From a checkpoint of a small transformer trained on Wikipedia: MLP 1792 squared ReLU.
Each number is 128 + 32 x the weight over its row's rms, rounded and kept within 0 to 255. Layers, rows and columns count from 0. The size above them is the row's rms in percent of the matrix's.

# layer 4 attention query, 448x448, rms 0.0468, rows 56-59,120-123,184-187,248-250,312-314,376-378,439-442, columns 224-335
size [ 95 103 109  95 104 112 102 109  92  90  86  79  96  84  88 102 103 105  91  96  83  88  96  89  92]
[[129 130  79 148 123 114 114 172  97  94 105 166 168 156  94  72 162 145  67  88  66 108 122 134  80 171 128  96 161 166 135 232 182 132 143 150 205  80  93 130 125  58 152 134 142 172 123 156 106 122 114 150 107 157 129 155 127 147 108 138 174 179 208 192 139 128 142 135 196  84 106 117 132 179 102 145 189 168 152 158 134 117 104 130 184 162 117 115 106 107 169 174 165  85 138 141 119 121 148 198 129 120 135 117 171 104 112 104 114 111 149 103]
 [119 104 165 123 124 183  47 116 128 129 127  81  61 143 195 161 123 172 129 130 136 162 164  78  95 156 101 108 102 139 122  71 117 177 129 146 103 136 175 119 121 153  96 184 156 119 152 131  98  86 168  60  27 100 171 112 120 131 114 122 112 140 117  81  90  79  91 106  70 145 157 149 151  98 195 163  94  63 149 129  89  81 157 100  52 117  97 162 126 143  64  89 150 112 139 100 121  50 136 146 153 174 141 183 145  95 130 139 146 114 113 141]
 [141 151 151 177 114 108 146 124 128 125 131 159 150 109 158  93 184 163  65 147 137 142 124  78  67 170 107  91 125 119 122 147  95  51 178 155  99 135 112  94 134 129 172 115  94 142 120 192 140 104 112 183 107 117 136 111  69 102 111 126 134 143 127  84  63 151 157 153 159 127 160  99 102 196 106 129 118 124 118 229 121 171 121 159 141 135  19  72 119 114 124 132  97 120 137 144 162 137 160 108 109  99 144 112  88 133  74 152 169 150 137 156]
 [117  86 113 115  96 125 119 119 162 125 105 141 103 119 187 107 160 169 201 140 148 116 116 111 129 158 144 107 175 120 115 147  53 107 165 163 129 134 111 142 115  62 137 112 129 124 114 100  83 117 144  34  97 151 149  90 126 212 162 136 110 134  89 111  75 192 146 142 135 121 166 154  89 133 130 153  63 127 134 179 154 106 178 124 128 196  86 121 139 110 126 105 120 140 132 166 105  66 133 171 160 119 133 149 119 125 160 126 139  79  80 105]
 [161 134 103 141 124  74 115 129 108  79  82 135 151 168  49  84 147 123 127  74  72 177 153 133  77 144 107  91 187 141 137 188 157 130 140 126 181 126  98 117  89 123 149 120 125 149  93 155 147 139  97 118 140 142  88 127 136 219  91 114 106 159 143 123 121 175 161 134 213 154  88 155 175 156  82 166 138 158 123 167 131 103 144 109 129 144  89  85 129  91 105 145 135 119 112 123  75 145 162 159 140 105 109 130 112 131 116 123 158 126 105 133]
 [ 81 121 170 136 150 120  94 139 130 171 146 102 112 133 218 165 131 190 206 129 126 130 106  83 125 182 155  86 130 130 163  68 131 128 148 164 138 149 112 135 120  95  83 139 131 140 161 122  61 120 182 118  89 125 141 104 151 104  96 115  95 150 123 133  97  81 146 146  94 122 158 104 121 120 187 119 110  93 117 152 139  75  95  67  63 147  58 114 125 161 113  86 126  85 151 129 142  66 105 135  95 160 141 141 136 120 127 132 137 122 110 151]
 [128 137 170 174 105  97 148 202 120 104 113 163 152  82 183  93 187 122  54 148 150 157 128 104 120 150 112 102 140 143 128 152 182  79 188 144 106 152 136  94 130 148 147  89 125 112 121 157 169 119  97 125 126 116 148  80  78 143 139 138 175 123 104 100  51 181 170  89 170 152 125 134 119 155 137 126 120 133  65 182 140 107  99 139 145 139  74  98 102 113  85 163  98  97  97 138  98 151 121 132 137 126 191 123 122 162  81 181 137 171 154  86]
 [ 85 147 178  58 101 129  91 144 159 162 126 110 118 128 155 153 134 130 152  96 129 138 118 160  97 165 105  99  96 124 142  92 101 109 128 212 144 174 205 113 100  73 102 143 136 109 159 149 118  80 123  63 110 155 164 105 159 118 171 170 141  93 136 160 114 150 145 129  78  86 148 164 102 190  94 112 147  98 169 186 193 168 102  88 124 164 145 193 150  67 143 137 109 134 154 122  85 101 118 148 153 146 137 114  89 127 133  72 114  96  83 111]
 [124 107  66 157 104 115 146  72 150 156 124 159 167 125 185 102 111 168 106 128 111 137 146 111 123  86 150 141 199  95 147 162 165  86 115 148 196 143 100 113 138 129 172 145 177 120 144 142 108 166 138 202 127 107 181 129 107 117 115 126 104 119  90 142 161  81 126 111 139  95 165 143 167 187 177 128 164 144 127 106  47 104 110 114 107  97  82 136 139 135 131 127 190 102 136 171 141 131 115 130 155 127 101 153 141 114 121 112 103 126 174 150]
 [ 94 164 156 118 130 138 150  49 147 145 173 137 171 199 228 138 119 131 177 118  88 151 175 110 137 134  82 155 143  80 177  77 152 129 105  75 147 143 143 148 107 173 125  99 117 154 137 164 129 164 107 155  98 151 139 165 155 105 122 134 121 109 143  92 166 139 130 103 154 161 101 115  98  79  71 143  69 102 150 146 135 106 120 109  99 130 174 142 108 136 144  56 104  47  83 118 122 130 102 116 108 125 126 126 157 142 169  99 178 113 135 107]
 [119 149 123 160 116 169 141 150 133 138 130 133 134  89  99 102 145 105  55 169 162  90 144 101  91 145 144  67 162 170 118 119 140 122 147 151 119 122 141 114 143  97 132 157 163  52  93 175 123  95 110  64 132 153 148  97 118 148 145 184 117 168 165 147  23 141 142 166  57 178 134 171 109 139 132 119  58 114  99 124 144  64 155 161 109 156  92 109 152 202 115 102 118 110 139 124  87 116 186 137 161 108 136 124  89 155  81 120 114 152 129 150]
 [120 107 150 169 100  97 103 100 165  85 100  87 151 111 159 148 131 105 194  87 128 147 161 122 125 138 144  65 112 131 129  59 147 100 130 144  93 144 144 121 158 150 115 161 112 162 131  47 131 138  82  22 120 139 104 176 158 110 168 160 188  72 143 158  59 155 105 122 126 147  91 120  85 157  55 132 135 146  83 148 146 121 166 176 110 152 123 155 117 119 161 113  80 109 103  43  72 101 130 127 128 138 133 144 170 165 128 179 117 126  63 121]
 [102 120 118 137 131 131 124 119 138 138 104 197 152 143 215  98  85  96 146 163 120 128 133 141 119 141 169 141 157 136 122 108  93 134 109  68 195 121 148  83 125 155 226 164 124 153 173 103  63 173 164 113 101 164 114 132 119 183  44 115  89 149 139 178 131  89  90  98 124 145  83 149 111 167 112 139 148 189 155  97 114 161 123 106 107 104 139  85 151 129 124 158  88  74 128 107 163 119 110 138 166 154 154 121  51 151 150 109 185 140  86 129]
 [115 186 173 166 142 108 166 112 118 115 144 100 109 130 145 170 193 166 126 122 115 161 110 127 104 153 162 110 175 141 125 191 164  91  38  76  82 122 113 108 171 137 105  91 166 135 139 116 137  94 202 120 116  94  99 106 120 122 129 102  48 153  67 192 129  93 125  79 169 144 111 146 126  75 117 132 154  79 105 149 133 143 141 121  62 109 131 171 105 156 112 130 139 118 112 139 155 131 129 140 111  99 146 109 159 149 140 108 168  98 134 142]
 [131 156  81 136 122 148 151 151 122 187 107 129 189 152 116  99 138 131 111  65 161  89 132 161 183 106 130  84 166 159 115  93  98 127 115 108  67 162  96 139  48 148  67 115 191  75  73 140 143 154  71 147 153 123 169 137 129 162 126 159 167 112 100  93  87 125 143 125 152 145 141 191 112 141 106 143 152   0  49 103 168 124 129 139 120 119 123 127 123 121 131 143 134  88 144 130  97 139 167 104 155 115 124 109  84 132 153 143  55 112 124 113]
 [113  93 107 123  97 127 193 126 135  87  97 142 158 160 159  69 168 148  82  96  87 144 185  90  96 135 150 110 142 173 146 143 151 151 141  91 165  81 172 140 122  52 116 103 174 137 140 149 107 126 122 174 136 188 148 103 119 158 179 134 126 120 160 171 100 156 148 137 172 173  75 129 142 182  78 182 102 155  74 145  98  57 156 138 113 148 132 116 129 123 154 157 132 140  87 140 114 157 180 177 121 111 124 138  92 140 106 136 120 163 163  86]
 [140 125 188 144 103 107 118 136 114 139 115 120  99 102 153 155 134  89 149 146 114  87 144 155 115 149  66  96 150 112 138  72 123 131 162 120 151  94 134 105 131 148 114 180 144 154 148  81  95 133 181  52  66 134 175 133  65  77  71 135 139 161 180 114 107  75 109 105 107  95 160  98 140 109 177 146 140  99 145 181 156 102 171 112 116 102  90 120 117 165 113  98 143  83 133 129  61  80 142 159 135 164 116 108 172  78 122 192 126  80  95  99]
 [ 61 149 125 131 108  85 122 118 107 102 122 128 130  69 165  98 176 162 132 158 156 179 116 158 111 166 154  93 112 145 131  88 112  31 162 131 103 119 157  98 101 144 128  79 116  86  62 168 129 100  95 175 150 123 142  76 120 149 127 138 177 120  81 134 115 180 140 128  94  88 169 110 154 177 170  91 111 131 112 159 143 159 122 149  76 165  74  69 121 105 124 181  46 124 157 167 116 122 141 120 134 156 121 115  85 106 150 125 163 128 142 106]
 [ 99 106  57 132 133  98 159 149 138 190 117 143 108 140 140 165 100 115 145  58  83 160 164 137  90 132 159 144 191 133  60  74 144 141 123 116 154 125 145 113 108 152 185 127 174 164 137 152 104 147  77 138 139 155 145  95 133 192  64 125  76 105  87 159 146  98 136 128 141 145 138 173 172 125 165 146 158  80 137 132 151 144 104 105 127 106 139 113 118 155 139 131 128  63 154 141 151 146 108 154 138 112 161 169 124 118 140 116  96 140 128 169]
 [ 84 161 166 201 164  58 147  70 102 118 147 117 127 150 232 172 161 139 154 163 118 126 130 133 101  97 174 109 175 115 147 117 152 145 103 100  84  99  88 183 128 100 113 147  64 149 137  78 108 138 174 119 105  94 137 147 132  77 135 125  90 137  68 162 144  85 120  89 160 131 114 143 107 148 133 126 175  82  90 149 159 115 132 118  48 114 187 163 103 131 100 131  97 137  86 126 122  89  78  99 105 130 128  81 143 151 156 105 160 115 126 131]
 [146 127 107 146  91 123 168 177 131 113 126 127 109 117 108 103 155 114  95 120 192 102 100 133 160 137 146  89 168  76 133 175 117 146 133  90  92 131 109 134 126 105  67  87 189  91  77  84 150 105 118  88 134 115 116 130 101 147 113 120 129 130  49 149  64 155 194 121 120 164 155 201  93 136 132 141 126  65  57  83 140  77 155 123 164 131 104 105 132 157  97 121 112  90 124 102 119  86 182 127 123  73 151 142  84 130 125 148 118 139 101 108]
 [135 108 146 121 144 137 134 118 155  66 139 100 116 128 117 148 101 111 114 146 109 146 162 182 117 145 123  85 147 149 111 155 135 129 116 145 203 172 153 134  68 144 158  92  72 111 126 159  87 110 113 149 138 163 110 121 119 125 162  88 100 108 141  87 163 172  66 160 124  69 135 147 118 121 124 142 129 192 166 145 147 107 124 132 115 143 147 146 149 145 170 153  88 118 161  98 172 179 107 128 111  72 158 126 125 139 101 113 129 125 123  91]
 [141 164  65 149 101  95 193 109 127 121 133 104 121 112 141  72 124 147  97  75 135 136 153 101  99 103 161 141 152  94 177 164 172 106 142 142 196 140 112 101 140 170  94 162 195 166 122 121 105 150  67 110  89 111 134 121 109 183 128 111 111 108 127 148 121 102 163 128 157 140 155 124 132 174 139 134 128 133 148 144  70 123 135 152 119 116 139 120 123 135 116 178 169 113 169  95 142 157 131 175 192 141 168 140 102 114 122 153 109 144 141 164]
 [ 92  92 174 153 141  78  59  83 152 131 140  91  97 149 160 135 129 119 138 145 119 114 137 185  99  72 153 102 174 152 129 110 163 122 176  58  68 117  86 115 124 131 172 151 164 128 154 103 120 111 128 157  99 149 115 100 152 114  99 168 106 102 174 107  76  89 157  93  59 160 149 106  50 119 129 130 139  22 172 175 129  90 117 133  38 110 156  86 121 125 124 167 149 117 129 185 143 114 164 150 136 130 105 112 134 153 138 158 248 128 123 101]
 [ 97 111 127 116 146 163 179 192 124 111 103 143 116 115 157  83 157  96 128  96 118 101 119 137 160 179  75 130 157  92  95 145 111  95 189 112 154  60 129 127 153  98 122 158 170 111  74 166 172  93 173 131 114 167 139  93 106 178  96 120 109  87 130 124  35 130 166  94 127 186 116  89 109 191 175 140 145 109  46 218 119  62 137 153 150  92  47 117 122 138  84  98 103  78 129 136 114 103 141 107 156  86 155  90 113 139 110 133 112  95 134 148]]
# layer 4 attention key, 64x448, rms 0.0462, rows 55-58, columns 224-335
size [ 95  99 106  98]
[[103  65 127 111 130 161 151 116 142  85 174 153 155 149 127 180 158  96 117 105  94 130 120 131  99 122 172 105 115 106 152 143 116 145  93 119 140  69 126 137 109 135 149  93 123 115  90 191 142 125 130  94 151 190  59  99 115 133 113 102 126 150 117  99 141 157  86 130  94  72 146 152 120 146  47 140 103 141 155 132 204 105 181 163 158 152 122 146 171 135 201  94 144 116  99 136 103 137 147 109 111  71 150 106 136 141 160 117 153  97 116  93]
 [154 127 139 103  73 165 135 134 125 126 123 110 104 149 101 103 173 108 130 123 141  72 117 146 109 171 116 144 126 124 192 151 151 140 127 116 142  87 116 159 165 123 128 119 122 142 147 110 153 124 139 149  81 143 128 141 137  70 201 155 122 132 188  70  18 124 121 129 171 160 124 103  96 108 123 157 151 167  58 131 110 105 161 147 120  81  86  77 158 151 137 179 140 175 123 128 117 109 158 114 104  85 124 137 149 100 118 114 145 132 119 172]
 [175  94 120 120 106 138  57 159 143 156 100 124  58  86 134 143 110 142  99 141 118 125  83 108 135 155  77 126 132 139  96 117 123 121 115  99  95 139 128 159  84 100 147 118 149  98 128 133 162 113 111 137  79  97 169 112 112 102 101 112  98  98  95 131 170 152 159 149 140 126 111 134 163 136 126 117 152  79 185 138 121 138 155 134 161  95 114 131 151  51 168 121 127  95 155 117 140  97 165 160 228 188 131 200 108  60  94 113 125 107 132 181]
 [138 103 126 121  93 143  74 168 115  94 136 114 160 152 186  44 141 134 134 153 140 171 156  77  67 149 136 121 170 115 122 126 180 106 154 177 144 173 130 107 166 153 139 135 115 150 140  96  96 123  84  94  84 140 102 131 144 105 137  90 145 122 111 148 112 132 142 119 144 124 126  86  64 125 216 109 148 146 139 143 148 129  93 135  76 112 140 119  97 132 147 160 184 178 115 170  90 124 115 107  91 189 112 106 110 142 207 190 165  88 115  89]]